Weights of a small GPT-style language model, trained from scratch on English Wikipedia: 4.33M parameters, untied embeddings.
Each number is 128 + 24 x the weight over its row's rms, rounded and kept within 0 to 255. Layers, rows and columns count from 0. Numbers have three digits each. The size before them is the row's rms in percent of the matrix's.

# q: layer 5 attention query, 288x192, rms 0.0501, rows 126-127,157-159,189-191, columns 0-95
# k: layer 5 attention key, 96x192, rms 0.0504, rows 61-63, columns 0-95
# v: layer 5 attention value, 96x192, rms 0.0492, rows 32-45, columns 0-95
# o: layer 5 attention output (transposed), 288x192, rms 0.0861, rows 96-108,128-140,160-172, columns 0-95
q157 098:133156138109092115125145134175105159127087165087104145135121125112158145146122130087153116120121176159118119127083110096119158088119130169136102149127139078142131115117137151130094146122111128112131113107089150148135090165129123139114148131124112120106165123125121124099101124156175135103
q189 110:112165148123161124072098052126141123086099136124115109110092129124152153074084164122126141105129142163117140114132099143131139135109130132145089107134136112117119104152174138132122122132176157125113138141104122101165139139128160133148148145160104086131097134144106151097140107122114130149
k61 113:114177115121089092129096135135137131132153130119156129133105103126124113160150099145147115154110149106153126093164081168126122080120074141138157157143135098082110147117127122137111106139098126085110098157158114146144134124104136178139089130110098100116183133121139134132120114101121131139
q126 125:138115150155133130101155130169098121105155121129125116138128154152161158160080114119169159134114113177118127097144125101136178117179156095131164130096099144146124159124113111132113100148160123085154144122127126128078122123160132125177128147163175108155132102108124162159129113112107155134
q158 095:112143171155127107079143160166095136139100139124109172155093128115126129152063118138125149154126118174192124106108090119152128147119131092148145134099126136146105154153096136115104105143149161087192169100121110122107144106119121135164081120105166144152124133139095137162145098124188132126
q190 114:118101167105126106089144145135104148107105076165123136108116114107110123139097112147146144139112106173158135130110138109147152142179118092097128124086120159135112090164132127106094098126155126108186164097126096125080140099147141099142114132137160098180143155079141112149133111115144139118
k62 106:133161104174106138112121132124100125069142136120173150125119070179132103150164108109125137131128112145089149157133128146154134096155149152100141093120099127140109178114136095107101174063132092096123113175122124139165124116150130178125093129160136087148136149113127132118125129116123131151
q127 111:109142163137083056128145161121160170134083123118144142110127104114095139116142149129122144103107132086116099130139107120111112164110101146101130166154119083136156140153170137159127145106098126134142142099121125147110129105122140166102122127140151080130112132145138155103134127098123160125
q159 105:125141118086105099134109105109148161093129151138118123168144086134131170123152116113112138104108143067119173131166143111108124163138082141091076148173134128152138102139151138134136142098122082102115113155152147142111121105159133119105133121156124138137127167138118146105115142060110121143
q191 111:157146130094072085155131139121148117131110146146157081158099106195141125143135137122118082139084156123130133129173155114085124122123127182132078140166125108172149072113157138145140133075116122095121119147147151154164139115130096141134120155146134104142131185159150106087144098077089128165
k63 118:145137113150112117127107168103141125180109120163097136119113120130127114124126170130117099141175104127115093124122110131166135119091129132075108132113145126113132152093125136118101130134121102086101143125072181112112108159125132070102117138094106117122122088130142098104145097150093093115
v32 096:125094143135124114103122150121082128151144090109167165091130087128139133141130115143112155132093130127081143124152131144160139161136111139133147138137094124081083200093092136122134106136101096130126128183133152150103125144093142102142150163120113193153145114166101169136098132135124082134
o96 109:123135103124120090157136126150101150147118132119110138112079112134155142156132135129150111121117110156184127149113123105099137136119168123140145132118142127176169071125153131109101164158131151090128176112137141091077135113153148093145129129142170075099134141135124138105133130132147118143
o128 094:124082112126145172149188118123129097124131117170128157115149127140101117144127098114125092140114141099132133125124103150150150099166114153163122114127113143147099180136142149091154133123126175122142104169136099126172124127162114108088097109153086175158082084156160161093128147114126151153
o160 091:154100129168143117173132127094094126136134121123105183141108175132128084142125128120124081129127144097117087116136145122149123169133135133150122100133071137143104112109149155096097148115109129113138140098159169117120103137139167101106160111140126115182132113156163141141142142094126152111
v33 098:119141142141151155137107134175094104121130147150124119113060147156149107125141122134121172132135143093117127139098166083123115140138158126124089127102114151100138130148104190124084111123137106152113131106097114104138165109146142106102138034142118132151143105118135094130090134116087127113
o97 104:136095115107141101111129112113140100156172125114110131142142104147161146123151142157096131122123127103097135154100124175128135102140126127107107097162133137159115142130175093112152146089138109137122137136142169138106164100125125137142130154087185144103139135150120192144173134160094121156
o129 102:130137136088153143109133141121148129150112118161109111087122144130147191100139130155101150165103096099134192092061137132112149105128108129086103085135148158137082166114141118162119164162157098158137168087117154144122131140115072147163141103112105139109105154123154107123119093148097120136
o161 104:120119123117113100119089131119121114161110136119145125148151097111167160109155122168108169165100122106117125116100117126114132104126109113129121114191143154180107135107131124136162176116174083143133135068148113134154160131100140159152134143093132126092132146137128122142144129184126104138
v34 101:149116122161101145128135122105136072134141095140122140102159107128121134112106144175155177115140146141126140125130133118113133179144142111127190098132126120118114129112173077128163069142134135149149134096095101081148141129090160094160119146117110114082113063141142132150124164106153150122
o98 110:133164154113123083154163132123132183113103109126123149167078132140138179097118132138094129098136119136168107171130115123123158129107152132139111153125127159141134138139107144131146123127126181179113160130110161141105097083133126148148113109142182147123137136131136103127135083135131099158
o130 111:149138132079105129137138135156105105147184151134167137132085154133140090120114136124160101093144080137081098155150088114096141125120125131134114111146124148137146102125108131105168120100107133113113145146155136101104108152088144114139093161138133144169147139149118083164102134121118108135
o162 088:144113100061109120128112131146121156096151124119115155159092131145124128089103122135175111092162105148113118138142117114162145133087107145149144154166106096122154126074106165135153125108124130138111138114099162127094114134137121139097157136140130150158113085126134099101096123109134111122
v35 104:125126124129105090120130149134110143141149163091112125150125098154178131122154100153150095120091103098155152107110131125096117100141118126145136150130145132118152159115157146164134115189126129110114136156131143158155104124097173093114131136122118108122128179146131139107138129142169111162
o99 109:143176139130108094183159170147123063131110101176132119125114135094144142156098113137101100075127143143155133125134127137146148101089138105149125096132130133139136085156133155112086145078102138098118128123116157125118157100126135111123106109159134130114118128111124118106114123121148112164
o131 107:162141093109114115102137142107108107146156103134145157140141118104138109156110118174103138159154151099132139130127162135158108130116151093081127112146163151119129142112117120117116116155163125108086099097103133114154169128138107099111123104163126121140076057130187155116172124106131116119
o163 098:121164149138131107165100130145123080143135132133149161169136137049103097177093078129131129101130130085135102115121131128101157094119124130139146111133178125148105167091138120098100155110112116106108107115120141084086137123117116136110105104131134105140117092110152135127120146124111119178
v36 099:139119142132163134126083123153090112113163118120098119135112109142123119140122112123119137097154147120103117119138119131157139163159087134166104086101115150122111124110117114118158158177105127126116126110125111167104121126113118134119146159171137116114098109151108145216162123160125148128
o100 106:125155139123129130111132163155155151106148109134077156137161174102156103082124180140124148140115110142165073154123135150120106156153124157123093101147163130162100120140096118135128120118153150176144110068116155117130106114141098127136148155157126147123118137172136150118146110103148127086
o132 094:077083113102104113167111143161133105104120144143142153154158192117120107151135116131129101123098127150145118134151128148143124138097109125103096136112082129184127103155132147073074132110135156160133092172146148131142089134142151139108113110109113085146124153119103084155124137113128116149
o164 095:105136119080126132118151126167145144110127109172116139113175148164143103101142144134145129113114146128157123102157116142151133145139140148102113132143147122145119152142120136085126118122161197205146103123141141113123125112163156155109145163127133126151119140155112056138155103110106078090
v37 102:101090094110098144134095115166137129183167155123125114110126124102107145136114134136166151163156108135075147114132124104147117090105097129133125108134153141144165159107163164147107146146110134115130115109140126091101152122122113106161107073100122146133106145083128126152127115137111154132
o101 091:133156154121134147127136124161133104119137120130138119122158146095113161161104114097113156119119159108088128114110094142114141146102110137116133097148107127139091152142140120077193104109106103085167112116083136138146140166111103114130114136189129157123162056151157153122118142150119133125
o133 118:077128120124077144128110116179082085123131135134125102141131097139144141155111125096145142137097133114148129098120132169074160105144114085126167104182168116122078118136125147150085123146179130172098077118154096106144151104141124167126123124148147170130152123089104097152166120124140104135
o165 109:086145116129064136117101158166106100134154153132130128124133065166117158140152095109115156132111120131152152141137126131156179074162149119107127134164210119116128097137138127151105113111173115112136105127162125143131132115123133139090121131168137102088128145117160067152157140142155118178
v38 096:146147141141135130097100154114110117118083134135134125110120160127140133159121123109066136096148138133142134132168127134158126143091163163115119148121160122085065129153140110096122098147140157169191119133118134185140127118125151119141131129107090101141119099188129123138117091145114091146
o102 110:117113158100075119145131135133128160168160174140108106159140135162172093114114171142134109140156102109098101129118155158124122141116114128149117118166113121141109119123109139136133144074122121159093101093123155128168196108117118134105165152125135153140120130131126190123161104147167149124
o134 097:087117120150140103122168123090148122109107111105103152147117152128135118148116117179107112153130154156157129087141154157135099146153176098109148129139152118144127125159128159124133147102102123148122116129124137153136153112151112167089104116125120144112074143100133128098118112124114075118
o166 100:145114134111175109137173140121133098185153120129108144149182159170118138106127142124137111114148127116130166107149114166101116108169166116117094114110095122110119131167131102119124116106097112125143123145152122103094174112137154136122135121127183141142142156134138096164117113124087131132
v39 095:153123135155104116125122107135123099122105103139121116110145091090117140135136106111133142168135152139142112131135108171128133111108140130154156068143104114098110141109142135148110135085129159140141143100124164134130150122147142163122129096153178140111161095147139135115155112126147107178
o103 095:123142086120111106109111134143155113109052123105155142112122107090120176146131112108136129157100138113149127131120124106087171119140117137107132095123179130136129091101091154135109122135131170117112136123116104121096116160089103122165097136142118149151131126075161103096075152116107106097
o135 091:089094124090115146184148135137132133135139186108113107115130106132123095116102116112171106111106123112081087139182125111123154088086125175146116157172127171123129083124083171130144111121127149160145133136129080097122130132116135127132119160139115081117146119150095116114123155118115146126
o167 096:106098127132112117174125156163159110109156154078119128092152111160130149116116145091137117109111126133081162135138158113118152086123112163142115111131145175128147094117115132118118113098129128136114145124168099123151153133095130148165152144150106118150138134131087095120085158123166143109
v40 094:134147111102165131133173109133097132155128139127108139095118101144095139157078108145136146131128142114166137099150100134129130149138163154093086178116150103140112137128108142178139171133104140168123136141152132144155070102115123123098107148101107126101127129145103104132154144113100158129
o104 100:119091152174102176126164120139137135099169164121137151157154101152116117116139155130177108125161102160108118148162134105149116149139103137146125119126091141115169160107119138136135110133131110136130128133125140106116128152106132114116153171160116126141129151117071142152108107147158121126
o136 104:119117124171197141120122079117151135112092100127107170134124176140118120094124091139128115154149128170196158091111150108129090153145116118153113132143134177141148144159140145093123104140162135124144119107077130154172126131136096101158119102128094196144139134121121152097117121126083106147
o168 092:094146155188135148115154151113128130122104123112138118190112120094151127115160129138087136139130113105112137136144179127079111112142112103129117117138117131109159152158082137119127090150111096123119107159137078116091133142124109115110131171179153143134125131112125143118091111175121131114
v41 097:136119079122127135089120127113112107091083102125126152123130153147104142076137131151119115116110099136144093181096131105121127134136144128123139117170148126132111151104084099124138175129106107175135131099078089161114109123137179102120141114082125103144140110110134149087060124144115135138
o105 106:127152113159087129120096098103115114151107118131166119132125119107127103156146097188119132179121113116084135130125117154140161133152154124121106162145128130104121159103132147131136149148138138143147115152168088145164099096088118158153129133117153119155052112119148136086178161129110122115
o137 095:092100151126157118148125146095118126139109147119138153104126126124115090120152138123099128124166089130107151143160097126173188086090132135137121159127130092118132146119155130088125144097097125134152149145115144126118109130120168115135155134149137055159142158129124121142120128159157140106
o169 109:142138119151101119160102092108151117110111117137175132111116142081120128139153152152099142133119120130122179148147116159171156107155128134131084129151082159135141131128115150157161111103125139124127115161131112162166118153103114123148129147146144121152090131107124136096132137137098153143
v42 096:132108136116091133112109147148075129129150129153122134143114108112092133108101137112117104139056145161112109133131125124146112113156111147106116122140113116148066151127109078115107155158154132124133098150177128090118142101133104165091113155117129120130113132102139124102151071118133152126
o106 103:147119114143162145097102121119147110075118114103121127103074154148121133106129090147125097102093143129149107113139148103197096123095099125195123091162094161153177114145129130151129108118128135125110135167111139162137088146125116098108133092164141150104107133108111104132116134124121101121
o138 108:137140159111129121111116170077126115121110151140122121150094135082144123084166148135131138118092104129116158119146053075130117125111110126128127134174120161134166151150107150121124116128103130081142182110102146147106132132100134146166135117151121066090116164133143080136146118098191160108
o170 095:101135133124120153126125169103119167098086157133136103102067111106144096110117142161075097123141110146151111161144128150134080158110131067118161107149077120121159106158097116119125113139136161137126147098129117165113116076146110164138111147110110107106107167094130189143106129131151129123
v43 099:137148112103116105110109111139112116137115150095133114154119057140107133127125144140123083099139135121191135113155116100159143127126124122140167133135146147145114128139143103125157114126091152122108106126144148131157153165146094128082120107155158160182147130126147141089143128097128132081
o107 106:143128143171088167182154121147130138094158106105167139120145122132112112100133099130096134118122124114139111164107127127120167126107133129156113096115070139088143136133128180130120113118112116151156120163136125115128107133081170160131101143123110149139112130115072117156104145137079074151
o139 089:178154133127137120147072116119133131137095169121106127117095098119141166109125118122125145137141075159180128110102101100142157125144140120120091112121167146095128152156141129150086131125123113117179150079084154107105158139069112168178121109138113107124154173121131141216162103116149131133
o171 103:110183103125104144141125134159102132128108147139139101117100083133146161114104103141105129139144124125135129163096125144106170139131133112094164129186142124131144140120104153146102134155153111136163126106132109119099133089124130141146106108115123136125074155064134165150126105134118087146
v44 097:139127144130123126146115118124117123146136112133173120145156157117150098130156153109158120153095147097141114115139087093111114104152121167102106160138116154151136107099095100107094121092131133112143118072125119097146111124141147079150152116155151115148084102119089141172147131100138177127
o108 107:113131113111124166141122147169147135050187137123118129150103127108136144125111125153115173129098112117144072158137116117124177190142136129155147134125189101101131101104179131143154094135132105123129132117137140126107125141140165148178127181135142164114154144158128139128133131119122089131
o140 099:144111120113127135137095114137093156140131142126108114149121163122132112140121128148156130135126109069113079129130121121123163155102143148157137141104136151106152152088166156110162057137134159113151160081114122111140101134090139116139153143061112110134153145155163134156125104159170138152
o172 105:119103162107127152128105175120121156110108138156112127133135154136099136143098148130130157131141126115077098139136084163116139199140139095132110129141116121128115129139127131148158095144101093145134115072158111139114083144161137132167131171118143151130152168170103143168124099113127106071
v45 090:154093161112079157102120111128145101139159114137135120123134181126143109140115177145160133117079148131123073110109163149156136115196114174136133109128079127104147159155159143149168151127136119101124104108157102176146104105084111120107150111129114158071135138079163112126133117106124118113